Each number is 50 + 12 x the weight over its row's rms, rounded and kept within 0 to 99. Layers, rows and columns count from 0. The size before them is the row's rms in percent of the matrix's.

# layer 9 MLP down, 128x256, rms 0.133, rows 0-26, columns 0-255
097:47 54 52 62 50 46 73 51 69 67 52 64 59 52 31 31 56 55 34 80 54 41 31 34 58 55 55 29 62 55 38 49 34 48 41 67 64 58 42 48 44 48 55 48 51 32 50 46 59 58 34 43 67 46 41 49 46 59 44 51 40 53 43 37 42 37 44 37 17 58 68 53 56 72 41 60 40 55 57 45 54 48 45 45 52 28 47 51 50 35 51 57 39 43 49 46 57 55 43 40 71 37 57 47 46 41 51 88 43 46 60 36 58 38 52 32 47 44 32 48 50 36 50 61 39 44 54 46 60 41 54 62 74 36 67 38 42 28 40 37 56 60 45 50 57 29 69 43 61 53 58 61 60 56 35 42 38 47 57 52 68 44 41 57 39 53 45 63 48 46 28 30 40 48 75 64 44 42 45 37 45 51 62 44 44 34 49 57 48 34 50 49 55 68 45 66 43 35 46 47 57 51 49 49 47 22 76 52 44 43 56 34 84 67 79 62 35 53 53 57 44 26 57 58 29 60 56 38 55 45 45 14 51 48 58 64 45 74 60 40 56 68 31 30 42 59 26 51 75 60 67 63 36 41 45 48
099:52 51 48 68 19 61 65 29 47 43 51 70 48 57 62 47 33 64 46 51 57 79 26 66 39 41 48 46 38 51 45 29 35 53 44 31 57 69 63 58 45 56 45 54 69 50 49 51 46 25 58 40 55 33 52 29 64 32 46 35 48 63 65 59 44 49 44 67 78 61 59 49 33 46 47 76 47 49 27 59 18 42 57 56 56 49 47 55 55 31 61 23 65 48 36 48 64 59 54 34 46 23 35 62 70 39 53 42 55 55 40 54 41 82 39 56 69 72 40 83 53 44 49 55 38 45 33 62 48 66 50 51 52 47 31 43 50 51 37 54 47 69 47 47 59 65 48 55 40 53 29 38 40 47 46 53 33 54 48 46 41 48 54 64 43 38 61 53 57 49 33 66 40 46 42 51 57 70 52 66 63 35 57 48 52 39 48 39 64 44 52 38 48 53 71 61 31 45 42 32 21 63 58 58 43 44 50 40 58 46 42 55 63 54 52 27 43 40 41 63 56 56 75 49 28 48 49 54 44 48 32 54 55 65 50 46 56 45 42 22 44 46 51 42 41 51 31 60 31 49 40 54 54 33 36 51
098:54 30 47 52 53 48 60 58 45 50 49 41 48 64 49 26 56 51 62 80 52 53 65 45 45 41 68 56 47 63 51 60 65 61 39 55 61 67 62 72 66 70 68 46 45 57 60 75 53 63 43 47 57 52 42 47 57 32 49 47 62 57 45 37 48 53 58 45 49 59 59 51 96 53 72 33 58 42 42 57 44 26 44 55 65 41 56 37 64 59 53 54 39 44 61 34 54 61 59 71 73 46 74 53 44 53 38 41 36 56 55 46 20 54 47 37 63 53 41 50 55 49 37 40 54 37 38 50 55 25 49 67 42 49 53 37 59 35 56 48 36 66 59 62 57 55 45 59 51 58 65 44 53 57 47 39 49 41 62 58 52 63 68 41 60 35 42 54 50 72 45 78 60 54 39 45 45 30 53 42 46 32 31 42 61 59 73 39 45 48 56 46 52 64 54 37 54 43 38 49 61 58 24 41 56 52 64 50 40 56 56 44 53 67 31 50 33 44 38 79 39 25 09 65 39 49 51 45 69 66 52 59 49 58 45 50 43 63 42 78 41 40 32 43 41 48 85 58 62 57 45 63 61 65 53 57
097:38 39 44 43 44 48 66 49 35 44 46 49 42 58 60 42 56 71 94 67 37 50 56 53 43 57 71 34 51 50 47 56 51 51 35 44 53 63 59 26 36 33 47 64 52 63 46 49 64 48 55 42 57 68 34 48 44 59 54 57 60 34 59 41 47 40 49 52 40 32 59 58 64 42 56 47 41 53 53 75 70 59 40 25 49 53 46 47 48 60 26 38 33 81 59 46 54 55 51 35 68 45 53 51 42 44 46 73 55 48 31 55 30 49 37 50 58 67 71 50 46 61 50 25 66 43 42 63 50 47 37 42 43 56 47 43 58 35 70 53 56 29 54 27 39 62 44 54 43 46 41 20 77 29 39 36 74 52 54 42 44 51 50 63 38 50 71 37 63 44 73 42 55 69 61 47 41 45 62 52 76 39 30 67 57 47 32 54 47 61 22 80 51 71 58 35 59 62 71 61 45 46 42 44 49 41 41 55 50 46 64 45 65 53 48 67 39 37 41 45 37 41 45 33 59 44 31 39 39 47 57 37 55 54 36 40 43 53 58 66 43 71 36 41 50 59 48 43 46 52 52 51 26 40 65 55
099:56 52 54 50 44 48 58 40 52 62 51 55 22 40 34 48 55 45 50 31 61 41 52 45 41 58 55 42 61 64 41 31 64 68 50 62 52 63 37 40 77 82 56 39 66 64 49 45 28 40 79 36 44 33 49 41 43 63 26 46 50 69 52 38 43 54 72 39 83 42 30 46 41 57 62 36 42 63 42 55 50 19 51 40 34 44 66 47 43 45 31 51 43 34 49 53 47 35 44 52 47 60 27 48 37 35 57 44 50 66 72 48 55 38 55 61 63 57 39 44 62 49 61 47 29 66 44 69 60 60 66 45 55 64 38 27 60 47 40 56 37 45 53 39 58 50 69 46 40 65 60 51 51 48 33 47 30 48 51 58 61 46 45 69 46 39 58 72 55 58 40 64 43 48 46 61 64 87 32 72 74 56 38 45 47 56 75 31 50 58 37 59 62 35 53 49 45 54 53 78 68 59 45 61 76 64 41 45 44 41 57 46 39 54 51 54 53 39 58 56 57 47 59 61 53 47 50 47 44 66 61 67 36 35 46 48 63 29 29 51 35 57 43 45 52 50 45 57 45 51 42 31 37 38 73 44
095:51 68 43 31 44 43 58 48 34 49 72 64 76 36 31 58 60 66 32 59 39 48 51 41 38 59 51 63 48 53 67 50 60 36 57 33 35 29 47 45 40 42 61 39 70 48 55 50 56 70 60 47 57 48 56 62 45 62 44 58 38 54 45 59 64 34 56 38 54 62 36 58 49 47 60 37 47 56 48 50 56 45 47 52 33 39 16 45 58 54 54 71 60 19 42 54 74 57 51 54 71 56 60 33 64 53 37 58 69 33 61 53 70 52 39 44 44 30 29 60 42 59 38 47 69 54 45 36 41 81 56 42 35 44 45 40 74 47 52 49 59 33 46 37 44 42 60 48 52 53 71 31 49 48 62 61 47 48 64 62 60 67 52 49 41 59 55 52 60 56 51 44 40 39 45 72 47 54 70 23 49 39 64 46 50 63 48 43 40 59 30 43 55 43 52 58 54 31 64 48 23 56 75 49 50 66 67 44 62 42 40 46 73 24 45 61 64 47 55 43 39 54 62 41 66 55 68 48 55 35 47 28 54 66 50 72 25 66 65 51 60 39 32 38 69 57 45 34 31 57 53 45 43 60 46 32
100:46 55 48 27 61 71 55 41 37 44 36 39 28 50 57 39 36 38 50 29 50 75 45 38 54 51 46 50 48 52 55 49 39 34 45 52 47 51 47 49 53 59 50 38 44 48 52 37 31 71 31 66 48 64 76 56 44 60 52 52 61 54 62 40 44 44 42 56 57 67 76 47 55 72 55 55 70 63 59 69 35 62 43 68 50 37 61 43 20 56 68 35 51 43 40 26 47 40 44 43 37 49 62 54 72 54 48 49 59 54 31 56 25 62 48 38 65 48 59 44 44 58 52 63 61 21 42 48 53 56 31 45 41 60 51 42 41 71 47 46 62 27 48 52 42 27 60 39 44 57 66 46 52 64 39 69 70 52 62 22 50 36 47 54 78 46 26 47 63 58 53 42 56 66 56 44 51 36 62 53 56 72 38 53 74 23 36 64 51 52 37 53 44 39 66 72 31 40 53 35 57 59 57 62 54 64 40 45 54 33 61 44 59 45 55 35 44 31 41 26 56 43 23 44 46 38 53 61 57 53 47 51 46 45 35 47 53 60 61 46 54 23 83 50 53 65 52 61 60 49 46 35 43 51 60 37
106:83 42 45 22 49 56 62 42 59 48 61 59 43 43 38 53 41 37 52 64 64 70 40 46 33 69 54 54 59 49 51 56 49 53 56 46 45 45 44 34 45 31 57 46 52 56 61 35 46 39 57 73 41 64 55 67 43 54 34 55 53 59 50 51 59 41 46 33 36 55 43 55 34 46 32 49 38 48 50 06 34 42 58 38 50 41 46 35 63 47 44 42 44 44 52 52 47 55 55 46 54 51 55 52 73 48 52 55 42 50 73 81 51 81 45 55 39 48 36 44 49 51 50 51 30 47 59 43 31 57 53 71 35 48 30 39 64 53 45 51 37 60 62 50 39 42 54 39 41 55 78 78 46 53 58 19 47 41 48 57 63 39 45 20 57 50 56 50 57 65 40 60 52 43 64 46 44 83 45 54 59 72 66 66 56 47 31 40 37 52 61 46 62 43 29 43 45 49 38 48 48 54 43 43 67 46 45 52 41 53 57 43 73 52 50 57 67 34 50 56 38 59 69 69 61 69 43 47 76 31 66 68 36 41 51 64 41 54 53 41 81 77 49 54 73 35 49 47 61 53 50 47 67 72 53 41
107:27 45 28 41 50 47 48 82 60 42 49 60 46 46 45 41 52 32 68 49 34 39 50 44 68 70 57 48 29 66 77 45 57 51 42 58 34 46 43 41 34 59 53 61 47 41 75 31 45 56 57 46 39 48 41 56 44 22 48 55 70 36 68 37 49 39 57 47 72 32 52 40 39 56 38 45 56 54 34 56 38 52 78 55 42 54 35 43 51 57 76 49 47 53 22 29 41 61 50 52 62 37 43 65 66 25 56 44 47 29 61 56 62 67 47 59 66 57 46 48 51 62 57 59 52 65 47 26 43 68 57 52 41 58 65 39 48 57 26 49 49 42 52 44 44 46 23 41 38 43 30 46 69 36 59 49 64 52 65 56 62 50 52 47 59 53 40 67 60 75 46 39 41 58 57 57 31 45 59 55 80 45 43 40 59 25 41 53 36 40 47 54 41 61 58 56 61 49 38 62 24 30 48 50 55 49 63 41 48 42 46 71 55 31 58 47 35 62 53 66 41 19 36 63 58 38 50 60 41 57 67 56 46 35 51 44 40 61 61 60 41 44 68 45 52 51 27 50 31 40 60 51 51 56 55 69
096:62 40 37 59 32 55 38 49 41 65 45 43 39 51 30 70 61 68 57 49 56 41 63 46 38 31 30 64 75 69 36 53 57 47 61 28 29 56 64 49 56 54 38 22 61 60 48 41 58 52 48 31 47 56 44 29 61 46 41 50 45 68 29 45 72 51 61 54 49 51 69 57 55 31 57 49 70 69 77 55 63 49 69 50 37 52 72 40 51 48 60 48 26 49 42 66 61 49 46 42 67 59 32 44 45 51 51 61 61 61 68 36 47 55 55 61 38 63 55 69 56 42 39 36 69 30 27 51 57 56 46 54 61 40 32 57 65 31 32 48 57 59 43 49 54 49 49 65 51 49 46 50 44 51 39 70 44 59 57 55 63 46 60 69 47 63 59 50 74 49 48 52 40 50 57 53 46 35 49 59 62 16 44 46 57 75 50 55 41 58 61 36 57 66 57 55 45 37 47 60 50 54 58 34 86 40 55 73 49 27 46 44 45 42 47 68 63 48 69 53 39 26 55 50 52 43 65 56 49 47 58 45 22 58 64 71 62 42 35 63 52 23 50 36 31 64 53 28 36 46 51 48 46 49 48 43
098:66 47 52 60 55 66 34 44 66 51 43 44 35 43 38 66 63 38 53 29 41 61 51 33 52 40 53 58 45 49 35 31 50 45 66 28 52 49 57 46 51 63 19 50 53 65 52 36 47 53 44 55 43 59 69 40 52 39 46 41 67 51 63 58 42 45 51 55 43 43 55 60 57 69 47 49 30 66 47 53 38 38 31 44 46 53 54 54 45 58 48 24 18 54 49 55 61 51 48 41 52 51 50 58 51 67 47 61 70 65 55 51 49 52 49 26 36 85 58 68 45 46 52 64 50 64 63 69 59 21 38 63 42 74 56 26 60 40 59 44 61 47 45 30 39 37 56 36 56 49 63 49 46 42 53 27 53 74 61 35 49 25 44 63 60 31 36 52 64 48 57 29 57 54 49 48 45 78 39 69 62 55 42 53 45 51 50 44 49 46 30 66 39 38 33 48 31 52 66 61 71 55 46 45 39 42 46 44 42 57 44 51 32 51 71 51 41 50 49 55 52 28 36 70 39 64 48 58 28 33 64 63 37 55 34 46 49 48 71 70 45 61 50 59 30 81 40 48 47 48 62 37 38 37 78 45
097:53 43 43 32 46 55 65 36 50 41 51 35 57 58 56 54 44 62 53 68 34 54 56 47 43 52 49 30 53 33 49 48 47 63 63 42 44 22 56 53 46 41 47 38 56 37 39 67 34 55 41 70 46 32 32 43 52 21 58 63 64 54 38 46 27 48 57 60 38 46 59 56 37 37 49 58 53 34 53 35 59 51 59 44 38 43 52 47 38 66 56 39 64 54 62 45 58 46 54 41 19 38 39 44 27 72 41 89 47 36 41 37 63 55 40 61 65 51 69 63 52 55 28 52 50 52 54 49 37 60 42 66 68 53 57 56 48 54 42 49 54 60 49 53 50 47 71 15 53 44 56 52 39 58 45 54 51 42 44 57 46 38 56 46 33 62 45 50 50 52 54 60 49 16 42 49 49 73 50 62 33 55 78 57 48 68 34 44 45 46 38 71 48 40 21 35 47 32 59 60 66 53 47 84 68 48 48 63 57 57 45 34 27 51 50 60 53 54 34 31 58 58 58 34 49 54 32 45 50 29 39 53 61 30 71 50 44 50 42 47 63 67 40 66 56 36 63 59 42 42 66 23 25 64 47 46
107:42 48 51 49 30 66 68 40 51 54 58 47 56 63 65 36 69 45 55 61 31 56 42 58 57 58 62 40 40 77 59 54 31 40 49 63 80 43 34 52 54 34 53 44 48 51 50 48 55 47 41 64 80 55 51 45 41 59 64 48 50 51 48 38 31 36 44 79 54 32 37 57 44 42 51 39 71 51 26 59 59 68 13 50 44 64 43 40 53 49 99 59 80 48 58 28 25 48 54 48 49 30 52 43 49 40 35 38 59 34 50 51 31 45 65 35 56 57 45 65 55 43 58 46 56 43 49 40 36 45 60 44 38 46 42 61 50 52 45 46 53 58 50 50 50 57 45 48 47 58 52 45 41 62 49 49 59 55 52 31 73 41 48 52 76 61 45 59 48 52 52 69 65 45 51 57 51 53 54 42 57 44 40 80 40 58 40 48 41 51 42 41 37 39 58 59 48 51 51 39 62 48 37 67 43 42 44 60 55 45 39 17 64 60 59 48 47 54 70 28 65 56 53 54 62 54 43 55 45 09 66 54 42 38 28 38 31 51 50 42 66 29 44 53 51 34 38 68 76 59 53 42 39 52 64 48
099:57 49 52 37 50 58 61 38 70 62 45 45 65 72 42 63 41 59 60 80 59 36 49 64 35 41 53 50 53 47 54 50 64 46 65 90 60 46 69 52 59 43 73 42 49 52 56 40 58 72 36 48 68 61 56 32 39 60 53 70 33 40 31 57 56 34 25 56 71 56 39 41 30 53 34 45 64 51 61 42 40 67 42 49 35 72 58 57 59 44 63 45 56 60 62 40 56 57 43 45 58 68 60 41 26 55 47 38 41 65 60 44 37 49 77 59 63 46 52 37 38 61 59 83 39 61 45 52 42 46 49 49 53 33 49 30 47 35 63 35 47 61 48 55 59 41 63 54 46 46 31 61 45 40 47 68 59 60 31 43 40 43 39 58 46 56 42 44 68 46 66 53 60 54 62 50 49 59 30 55 48 49 56 51 42 65 56 35 66 49 50 64 35 51 50 59 45 43 48 37 49 49 63 53 42 52 46 44 50 70 38 65 60 56 55 39 55 45 55 56 52 19 35 37 65 40 63 34 54 67 41 44 58 40 67 46 67 56 37 50 57 39 77 32 37 50 19 37 28 23 35 52 50 49 22 51
097:65 58 50 62 65 26 51 66 67 47 59 34 54 33 47 18 42 68 70 23 36 48 64 35 59 52 59 59 44 59 70 37 38 55 61 49 50 49 61 60 40 43 47 33 72 46 52 44 71 58 70 50 54 46 61 45 54 55 57 24 55 67 42 63 40 58 44 59 54 50 47 52 41 56 55 62 54 66 47 41 74 54 38 21 48 43 33 55 69 66 29 47 38 58 38 47 49 47 62 48 33 46 61 47 48 42 41 62 47 28 44 61 62 62 46 58 52 35 46 58 52 36 60 45 56 14 61 62 62 43 46 43 48 56 40 56 59 78 55 51 45 41 43 57 55 35 54 44 59 63 58 53 46 68 53 55 34 57 58 54 31 38 55 72 62 70 57 69 54 59 36 47 52 41 58 45 48 39 52 39 39 56 49 51 50 65 47 76 49 43 67 51 47 72 71 49 55 53 43 33 41 65 28 60 49 38 54 54 62 32 42 44 60 59 50 71 23 53 47 49 59 46 68 73 39 49 46 37 69 52 43 53 55 60 57 55 44 51 36 59 40 35 55 45 50 62 63 11 64 47 56 75 35 28 64 73
102:40 48 37 48 32 42 39 53 44 51 53 30 39 41 69 67 59 58 38 73 46 39 56 37 43 58 51 46 41 44 54 48 38 34 35 39 43 38 14 55 73 38 40 47 49 71 58 58 49 53 44 43 59 53 60 32 58 46 54 38 42 35 45 73 52 51 61 52 60 50 49 35 75 33 61 57 60 42 56 60 42 44 51 48 60 50 34 43 26 50 51 49 72 66 63 46 55 61 37 52 34 53 41 49 39 49 58 37 31 58 42 53 67 34 43 47 44 43 44 47 37 67 52 52 66 61 35 46 61 57 30 52 29 74 38 66 36 48 38 50 35 23 58 49 32 55 49 58 31 71 56 64 25 38 40 41 61 50 51 27 41 53 41 49 44 64 53 19 52 34 24 34 60 51 45 53 65 37 42 51 48 45 47 65 56 50 50 36 40 36 42 58 62 45 48 66 32 63 60 59 55 62 54 38 63 49 60 55 79 45 54 51 33 38 51 60 52 26 39 34 47 80 61 31 48 26 47 49 42 65 56 69 62 59 61 47 44 27 58 71 76 48 55 33 59 41 21 53 48 48 46 51 48 44 56 41
091:41 45 54 25 41 48 47 59 41 72 61 29 61 69 43 47 64 54 32 58 49 59 68 37 58 54 40 30 50 72 65 40 27 69 61 70 51 59 18 27 50 51 80 44 44 43 60 42 62 63 62 50 58 43 44 50 33 55 66 36 49 53 50 35 43 37 58 43 30 44 76 50 64 41 31 39 50 57 42 53 54 51 47 47 51 57 47 58 31 46 58 49 32 55 40 40 47 36 51 42 57 45 51 44 81 56 39 40 35 20 44 56 49 56 24 49 64 41 44 50 52 61 48 30 42 27 58 49 35 45 54 43 65 44 47 60 28 46 47 52 62 31 48 23 39 54 57 62 64 42 45 39 48 76 54 41 50 56 62 57 57 86 29 51 47 38 41 59 61 50 15 35 43 51 58 54 62 43 58 43 40 39 48 50 72 42 35 64 53 45 38 43 53 48 34 52 50 50 57 30 38 56 48 41 56 45 48 47 54 74 40 67 70 72 65 59 55 53 62 57 53 64 52 33 42 46 53 62 50 46 44 46 52 67 52 51 75 48 51 52 61 53 57 59 64 29 26 68 40 62 55 60 55 68 37 49
101:56 45 52 37 48 57 48 36 55 47 43 43 39 68 39 47 36 30 46 50 61 68 58 58 44 33 42 49 52 41 58 44 34 44 44 75 65 34 58 53 73 54 67 71 39 59 68 63 42 86 41 52 40 54 46 45 63 53 42 46 57 49 32 52 44 81 39 38 55 18 49 51 50 52 48 37 47 48 52 41 54 58 40 39 47 57 58 53 45 47 36 59 72 45 58 44 37 13 54 32 59 43 41 37 43 54 55 70 53 68 57 65 52 63 65 39 52 50 53 59 42 34 43 35 49 58 37 39 39 17 32 61 58 58 52 50 43 52 59 45 46 45 53 47 46 55 68 30 49 73 33 46 59 37 54 54 40 59 42 50 32 50 56 64 71 51 51 29 35 55 40 54 40 58 41 55 48 24 41 73 53 40 70 57 37 27 84 39 38 51 68 42 56 57 40 38 55 37 42 53 65 49 50 67 63 40 32 68 49 91 52 54 59 61 45 43 32 50 37 45 58 23 48 46 44 35 46 32 58 44 48 33 45 38 48 56 60 53 49 45 58 34 72 34 40 51 39 45 49 53 46 61 73 47 56 53
105:49 62 54 58 44 38 32 64 39 54 34 59 67 51 48 58 38 19 41 50 42 42 42 52 28 29 40 69 36 61 50 41 49 45 61 49 40 50 39 66 65 64 43 41 58 41 60 71 41 60 52 39 38 33 35 57 64 24 45 49 51 54 38 32 45 67 46 30 46 27 63 62 60 61 57 50 45 65 51 46 47 33 66 62 41 64 52 39 48 56 33 35 39 52 61 57 46 47 62 55 25 59 43 40 43 27 40 54 54 48 38 39 78 51 53 62 25 50 45 49 51 24 29 31 52 48 49 58 46 45 55 36 51 65 43 48 50 32 55 54 54 42 62 73 63 52 58 55 47 31 46 37 44 55 56 62 49 69 39 62 56 58 47 81 50 70 57 44 39 32 21 46 43 36 43 43 73 42 49 35 54 60 60 63 50 56 59 58 57 45 38 37 54 49 40 69 50 67 69 85 54 68 42 45 42 67 42 41 55 46 47 59 57 36 51 57 55 35 39 73 57 72 51 35 77 50 45 36 39 70 42 56 52 58 63 34 41 47 39 43 35 50 47 54 48 43 64 44 56 36 44 68 39 77 53 28
097:36 62 30 40 46 46 57 47 41 56 60 46 68 46 45 56 41 78 37 53 47 48 66 36 55 55 58 43 16 59 48 44 43 47 60 29 59 46 52 49 51 59 66 74 54 48 57 48 29 71 55 61 31 36 46 55 57 72 46 33 49 59 69 35 42 59 34 54 33 43 76 58 39 35 59 54 47 58 60 39 63 49 66 55 48 50 53 47 56 47 55 63 27 31 23 40 26 56 21 32 43 51 56 47 61 55 34 57 48 40 55 53 59 70 46 50 36 39 36 40 43 33 55 63 40 53 50 46 45 59 68 54 46 69 43 23 25 50 40 50 38 46 54 58 41 27 45 61 60 72 46 65 54 67 44 51 37 74 46 52 46 51 39 51 38 52 50 36 75 51 29 20 49 51 52 58 39 30 35 38 49 58 56 34 28 32 34 52 45 56 58 54 54 61 72 56 47 46 73 63 43 47 50 57 56 45 42 38 59 57 55 75 61 75 34 64 34 59 44 56 49 64 50 25 31 46 44 44 60 54 61 48 53 28 55 56 42 42 64 37 51 49 42 62 54 59 45 41 48 48 66 49 44 64 75 41
095:35 62 48 47 64 35 36 59 64 35 50 28 45 47 37 56 54 44 50 23 36 35 36 61 44 34 52 38 63 57 33 43 64 35 54 41 51 54 65 65 46 36 62 67 48 45 55 40 42 28 50 65 46 38 35 65 57 59 54 63 64 29 25 29 48 55 42 50 36 53 45 60 56 52 31 38 42 41 45 54 59 45 46 42 48 61 50 58 53 59 47 51 47 42 45 45 46 65 51 49 56 59 47 49 45 29 56 50 53 71 60 65 64 51 26 56 61 23 56 46 75 46 46 54 52 50 59 36 41 57 73 50 64 46 37 49 41 47 36 55 48 44 48 52 62 42 42 33 55 65 30 31 54 38 43 55 44 48 38 60 64 28 61 68 79 63 40 40 81 54 55 42 44 47 49 44 60 55 44 20 48 38 49 52 35 49 26 69 37 42 77 72 33 41 66 26 58 35 62 59 41 40 75 62 54 58 60 59 53 38 45 33 54 63 43 83 53 50 43 67 54 32 38 47 54 26 46 54 42 49 45 37 39 49 58 53 68 39 39 59 49 46 51 51 11 50 75 51 36 52 34 37 49 39 55 64
115:28 60 38 35 53 41 69 45 58 53 56 41 49 36 59 50 45 23 27 45 14 72 51 87 47 25 46 38 55 51 32 55 57 35 46 42 41 52 49 92 29 76 55 51 69 73 59 54 38 36 39 64 27 43 52 52 43 07 42 44 59 46 39 34 38 44 52 52 47 48 43 51 55 41 47 34 45 49 52 42 40 48 38 56 50 68 50 34 60 66 62 47 49 57 52 51 64 54 55 50 43 53 76 57 46 52 34 49 48 47 40 48 37 55 62 54 65 35 37 50 33 50 37 59 45 47 49 42 31 42 36 54 30 50 54 31 56 65 44 45 34 53 43 53 30 56 51 46 58 63 42 65 48 36 45 54 51 52 55 44 47 45 47 35 32 45 54 51 56 60 48 55 53 43 63 51 45 50 48 75 44 54 62 48 49 47 37 38 34 49 30 42 42 54 47 49 25 40 66 28 57 45 54 30 60 47 59 29 65 64 39 60 64 48 46 53 45 55 53 71 25 29 42 48 26 61 47 67 31 41 61 74 49 34 40 57 61 41 67 53 39 49 47 58 24 42 57 50 39 48 45 39 55 42 67 46
100:49 48 39 46 57 50 43 49 34 58 54 28 17 48 60 58 73 53 41 45 43 44 38 61 48 66 58 59 33 44 56 74 45 56 50 40 51 50 63 51 54 52 66 28 65 64 51 61 44 50 37 43 46 53 69 66 51 41 45 56 49 56 85 56 52 42 68 54 60 35 65 48 61 63 71 48 35 43 38 52 47 36 45 49 49 82 64 53 50 40 64 66 52 57 57 54 63 27 57 56 33 58 60 51 38 56 60 48 42 66 50 55 46 70 44 49 43 35 34 45 55 51 35 48 41 38 50 42 57 39 29 65 65 49 61 43 53 64 31 47 52 37 54 69 32 36 35 40 51 36 44 40 18 44 39 60 66 51 37 69 58 54 59 47 56 59 51 49 45 54 40 45 60 65 50 49 42 51 61 46 49 46 67 56 48 28 48 39 41 60 18 55 46 80 47 47 41 50 48 42 57 61 20 52 67 46 44 31 32 64 55 54 40 34 46 45 40 51 45 45 53 36 63 48 46 79 46 46 75 29 71 31 28 41 22 45 39 32 75 41 39 38 46 59 63 69 48 57 25 45 48 36 39 37 40 45
092:52 65 49 61 35 59 37 56 44 59 35 61 57 48 57 91 73 46 51 49 40 50 49 51 58 28 47 60 56 72 61 46 53 42 52 53 48 41 25 38 47 65 37 37 55 52 64 60 63 54 61 48 42 49 54 22 64 42 56 33 34 69 48 55 59 52 43 53 59 70 45 56 52 65 37 63 56 50 61 63 59 63 47 50 57 58 47 48 49 56 51 42 60 65 68 51 55 49 40 44 69 81 43 39 69 59 33 43 41 44 74 60 63 65 37 71 49 48 58 31 53 59 56 54 38 47 51 47 46 50 39 44 48 40 29 43 41 61 36 57 46 57 44 58 45 39 73 41 59 53 31 53 46 55 57 67 61 54 49 72 40 38 34 47 41 50 47 69 63 61 27 27 50 47 57 65 31 54 46 54 50 41 38 50 37 46 49 64 51 48 54 30 46 62 40 62 49 40 60 47 51 69 40 35 83 59 56 56 47 43 77 48 72 28 45 74 62 51 40 69 66 36 63 36 58 36 74 50 58 38 59 60 31 42 36 70 47 50 52 66 48 61 60 32 33 28 62 65 62 61 57 50 37 26 76 56
090:44 53 59 47 40 41 55 35 47 59 64 24 57 46 53 50 54 53 26 76 67 41 47 46 61 50 51 34 46 35 39 44 36 48 64 49 46 36 52 34 66 43 41 42 74 40 65 47 51 60 50 75 46 64 61 46 38 71 58 31 45 21 64 62 60 63 29 44 67 60 49 49 30 68 40 39 64 38 45 61 59 48 54 40 59 56 46 52 41 47 72 48 49 80 48 53 34 71 49 44 42 61 45 51 33 19 51 51 38 35 44 44 37 55 65 31 38 69 63 32 52 49 41 51 37 47 48 53 43 56 42 49 60 58 54 60 51 50 46 34 50 47 41 69 48 43 79 60 45 51 66 29 48 70 66 60 46 39 47 54 50 51 29 50 34 43 36 35 41 42 47 39 53 40 45 56 61 60 44 33 45 68 37 54 55 73 52 57 79 53 62 48 56 44 51 58 47 64 59 34 61 37 58 40 36 53 50 35 57 69 67 50 61 31 30 49 56 46 52 57 39 47 52 42 49 40 25 20 45 47 53 47 50 47 38 26 12 42 36 63 62 28 71 37 60 55 41 44 67 36 41 64 55 61 45 53
105:40 56 60 44 63 28 43 38 54 43 59 50 65 45 75 68 58 76 55 59 68 21 42 39 57 27 52 41 60 41 57 32 61 53 50 55 41 33 61 56 52 48 59 45 41 23 25 57 54 45 41 11 60 42 60 48 56 52 44 61 46 57 50 69 50 69 37 37 51 72 37 38 25 51 40 42 52 41 53 32 39 57 71 54 59 58 48 58 57 44 58 46 25 39 45 47 74 38 57 52 37 52 58 45 50 48 33 39 59 48 48 43 63 51 63 47 54 53 47 53 59 36 21 47 49 31 50 46 47 49 55 51 34 43 38 46 39 46 60 48 49 50 50 45 68 68 67 44 32 64 50 60 44 52 62 46 70 56 51 32 58 51 54 51 59 48 35 61 49 23 44 66 52 44 60 34 34 55 71 48 21 63 67 48 45 46 68 44 34 49 57 64 48 39 43 31 44 42 42 57 47 31 55 53 50 47 32 56 59 49 37 28 49 65 70 75 51 57 26 37 49 53 41 27 43 48 39 34 26 38 59 38 50 69 47 71 50 53 58 53 60 68 43 54 59 50 28 51 43 53 38 49 58 18 56 29
097:46 52 50 48 46 48 34 46 51 52 41 49 58 37 54 62 64 56 55 41 32 70 45 34 66 60 45 62 55 47 66 31 61 44 48 14 38 23 67 50 59 64 46 29 42 26 57 67 73 38 47 53 53 52 29 69 59 55 63 60 50 23 56 36 58 82 48 38 45 42 50 57 27 45 54 26 76 52 43 55 38 45 54 48 45 47 44 55 57 52 45 41 44 39 56 50 41 61 55 63 38 50 55 46 45 49 42 60 59 22 59 49 65 48 43 50 61 39 67 46 72 45 37 32 66 56 48 39 36 56 59 55 53 41 45 62 42 33 52 46 71 31 39 42 68 81 57 63 25 65 49 61 49 72 45 65 29 58 46 44 60 62 41 70 49 30 60 33 54 28 53 36 42 44 37 48 45 44 61 50 53 38 45 44 62 60 56 47 48 35 66 56 72 56 55 45 54 42 56 43 51 71 59 33 39 37 58 58 64 52 65 35 48 10 67 59 60 48 60 59 51 46 67 38 56 47 34 55 38 55 26 48 55 50 50 59 70 49 46 67 61 26 67 63 61 40 38 46 54 51 45 53 45 44 51 60